config.yaml
n_layer: 14
head_dim: 32
activation: "tanh_gelu"
norm_place: "pre"
positions: "rope"
rope_fraction: 0.5
tie_embeddings: true
init_std_down: 0.0
beta2: 0.99
weight_decay: 0.051
grad_clip: 0.5
schedule: "wsd"
decay_fraction: 0.564
decay_shape: "linear"
steps: 7032
Each number is 500 + 25 x the weight over the matrix's rms, rounded and kept within 0 to 999. Layers, rows and columns count from 0. Numbers have three digits each.

# layer 4 attention value, 96x96, rms 0.0856, rows 0-95, columns 32-63
530505493514513481522494505529515525480493498495507491495531513465511476505504511498482494497520
521510521477495477516504488500527517455498539502536503493480491473520454554506486486479514481482
492479503520504560484540472475487441474460473493516531504510505503480472500523528553501528497463
488535479452477466487501505482516407527481494498510538478482480524518521520493491518401480546478
541488518526476531473506482529504492487533534523496464484499515536521506468465471547510501498514
485501454472469494529468485469507541502433505483485509542459491505495527520509517482478490524491
478525490497484497487511504469504461503502507497513482505488492540516519517493534493530509510480
543488513481532495485484493504482526476485476509480522530498473492529514541497541541550487529503
430496496498481462542510493485502517499480455511473506515482509445533501526538501474530473500488
513521496527456518565536491479519492501483522512519508498489477501487485504492507528488470533483
479506513486434507509496502514495501491512463491492538491444475477493479516491494491478511484551
475495463521510455463511485537506488533514516522514509527487483492491492526494517502513522534492
510493464468488479473491467465507504521510511486474526557453484505502485498530482521540523516490
473535513461520552535515486491487514495522500510479493454461465492468463494455463498524503533487
534475507517480540478565517509487504466508483494506498493477525495484510493517496469529481464515
450502518495456536489534497470487536508474522463506523516460486481519485531519523485493495476531
502510477520552531455502535497534481499450458505522540485471519511479499475484492511480483516512
557511531528453476537484489528516505439492487492473488463497494482497529506497477533468529464551
497518456453543474515467519522485533482517488512544501492522509481510507503476520465498522466468
505463510484530532504496504493479478512537521534478516459475482540492493479531458533471526532497
522522541496492533529477501482518470472505459484452509474493504501490472502535486518477523525573
453503511510446474505449479524518526475516512510524502494514480509530456514488502457564519486503
506551459496446452496462495507493500501514505537493504561486514554497496512502521466497471471507
510493495504540520518441501499524504519517497483524528483519504492511500533479505459512517530438
502496524501500511487520520491515490495512535497494518478471488485492453499529479486467528506512
554548479515520526456551514541505490461471444488463485502485533565473540502478534490444467533524
526476434521536471513503513480486458543511461507483489530489541537527470496532497461426504459468
513482525512489495507495509478495521499552495504499480471481470485519487496489523527480514457521
494463501501527528550505528475493489503475477519448549457473486472505511474524481488479526530479
436520504495475485546488519501518511526526517494491529503506484510484480503509500542520507520493
503535448503552558455534489497508482490558518468530511494511512460494461536501523481518511491456
465532506472494515454501496502544502465471462484522486484496513544497530501492513511519504464498
456544484504500530478518518496516494516497528501461509534500517534508518476488516473494530516532
512511465477496489505475509471512516509472518528457510464492465483521497485508512479499469481521
455497503491535485464493504544487510463509507563522508506510454495523464483517472481484499521498
457474495481480487487531504479480542536501551502517522495478495527518466496562482481530489505492
499523489485555491503471486462487472530534489498535513537500560495484486506513516510489462494478
522474498483470505554496494511520525503523522530522494533506490530515497512552517471511475498466
461514491497544487521523501500490559485575486490494487522501534494504484460522511511432524497442
475517488451513501525500484493499505515537541500488485475491486477497495485532489524517537500525
495540527514520479491468477483491539512499514499500499522511521520529466507499509526483508484445
491520505512513529512487506471479462533505462476483552480488482500465504494515525528521487499487
503547512543457528496542487469461514488511519461502471486494444526489543531484485494528467505521
507508517489543471543491487481511486487479542516494479481484505477524517513472521493454484473483
502506490465476467493485471521486459502478536534497500549511472522490518511501524495514477472484
474553504498529476520484511499516527478500514479489467504533555523479542534486488489482507505482
521508515501475515547537473471472492477531541482478527481508520508476532492497500521485490499490
511476538483463541488504543502469493475497480518521508474497468480535491507500481501508506515543
487509509501556466495469488515525496483505457506482491500516514463490494456520484508455509546502
470526501481497536480498500486491503476541515511523499507478500468481511489564480514475506488513
506525541479506513535473468464511495486530511473506542468484458489540513513536516469494584496485
480525526493509499515466515482479517515507515489499493524549564487524511507464520480523525560486
503509477490486500606484495480505545501471498483469493516497517515477535491522517520493511478457
494535455466509471494515458480505491479508527503498502498493509535506492524520515498510489501468
460518500517483542525532465486492512491488537460497486464474509503521514500500507509472520492477
474499481489460500543464471484494535450555452498514507481474516519498469500532481497513496447460
521516530522490501478512534487512521509454489491501532524488485529494478506532492498520537519455
494538548505512466532495461512492502471448543489437486517539477458491522485500493450520457480517
477535516512473532560506540494506519522461476489407502483518518483507513531482509498521514546525
492476528453471528538478465487512551496536524512524471466520519448487473451514470497516485530482
507477483486541473509488474540540521514464564517473529518518456528492515537499495474508522498471
501500477502553456516523486492502555487512476527513450494508491488484482511505501514482530470521
530524509519488450549541504484489521522494557480532522503481500505484528515542492502498445472522
457510503526517468494481512529497541484476497517520482520514553504483478495511488518483481508498
469494499442494437541531487487472514479461513492501467481500498463485512487446490473527428481529
469458514491518472510461493493511474501502520507503497545536550503494473489505523465445492485501
523438509507517516482514501538519508538500502508518479469519486468518482526526511529513524485516
454480480467518502521519497498543504485507526469460503509566530497509490531474515440496503511530
476475524474459472447450521503529520491521492497552493461524511481503459537466454489499464461507
486482538539455549512540486532486481479536511483525499524473519481484514456514494509575528482477
555541478467503503438559507492485485495528532537521468520449465526508462513489507567560502510470
478452483475500512471502532467497488526541489495546475490513552502489479507475477493517490508515
499464511519463501521481480470463561503512477533532473497497534476494495524491507515505507429529
508556501463460451546468531531497480499499521532515509491518520454505571464521490478531497516481
501488532491477497534519478519476478485494525511451487493473523502470504462505494517489512506542
520439484464531465533511481463449534515498493494546492541495516474487492539500479475501457507465
494524505479512475509449458527477533484515438509509503531476550474493515464478501494521481519513
469520542452531533510486530519515479470505447497495494485531536500492467513485483500524544501480
444498520508510549446519523531542489463500473454470511465491488528491485459543511519509539537447
482538453520563518508501518495502462551504487458506544543526492562511487519504542517455492547457
513518506502508470521483519547478527455462497535496513468492490532517532506496494506452456472488
540557486462539470536490523458481488503471558534535496503520514532521474519467505529514501510499
497499491504519531496516482505496458522516465457494539462496505482513505548520507481509513540493
512545474479543459477477522498504544527486503494522516498481485478492480501506509526507520485517
530465502466448490490542511461492503519505540465572513476512532509487495520475492499500470484514
459443467506552521512452493518472482513505485530510504515481495525530484532495503511521542463481
527476465474524497469500486524499513485453472521479494505519488516482461533477514443552545497492
485475496504457490547462477454488512537505517483503492529548472537514474544440522525451474513509
487506502484532542517528482526493513466542480499466509467471530464504522482498478476474474471511
541523510549523525493534489543523527480544483473512493502549484451526494486502476470517519502483
482519509473537486550516526478459491492472519480497545544525534513505455544519494483496494500528
535486485481477537562449540483469509497515466534476505498516500456494516498443487520527525485528
539469432531496477488505489566511497527510502495519493505442501498520483470540496479496467550475
471552462468560494478467516509512512505525450481498518515469539512466538471488527462483479511470
555507462531501522544516517485485522506521478452468491580516482530512503538462475508503508473493
479457557545521512459532461530519474477556545505490476481481476517486466465496512539478530482470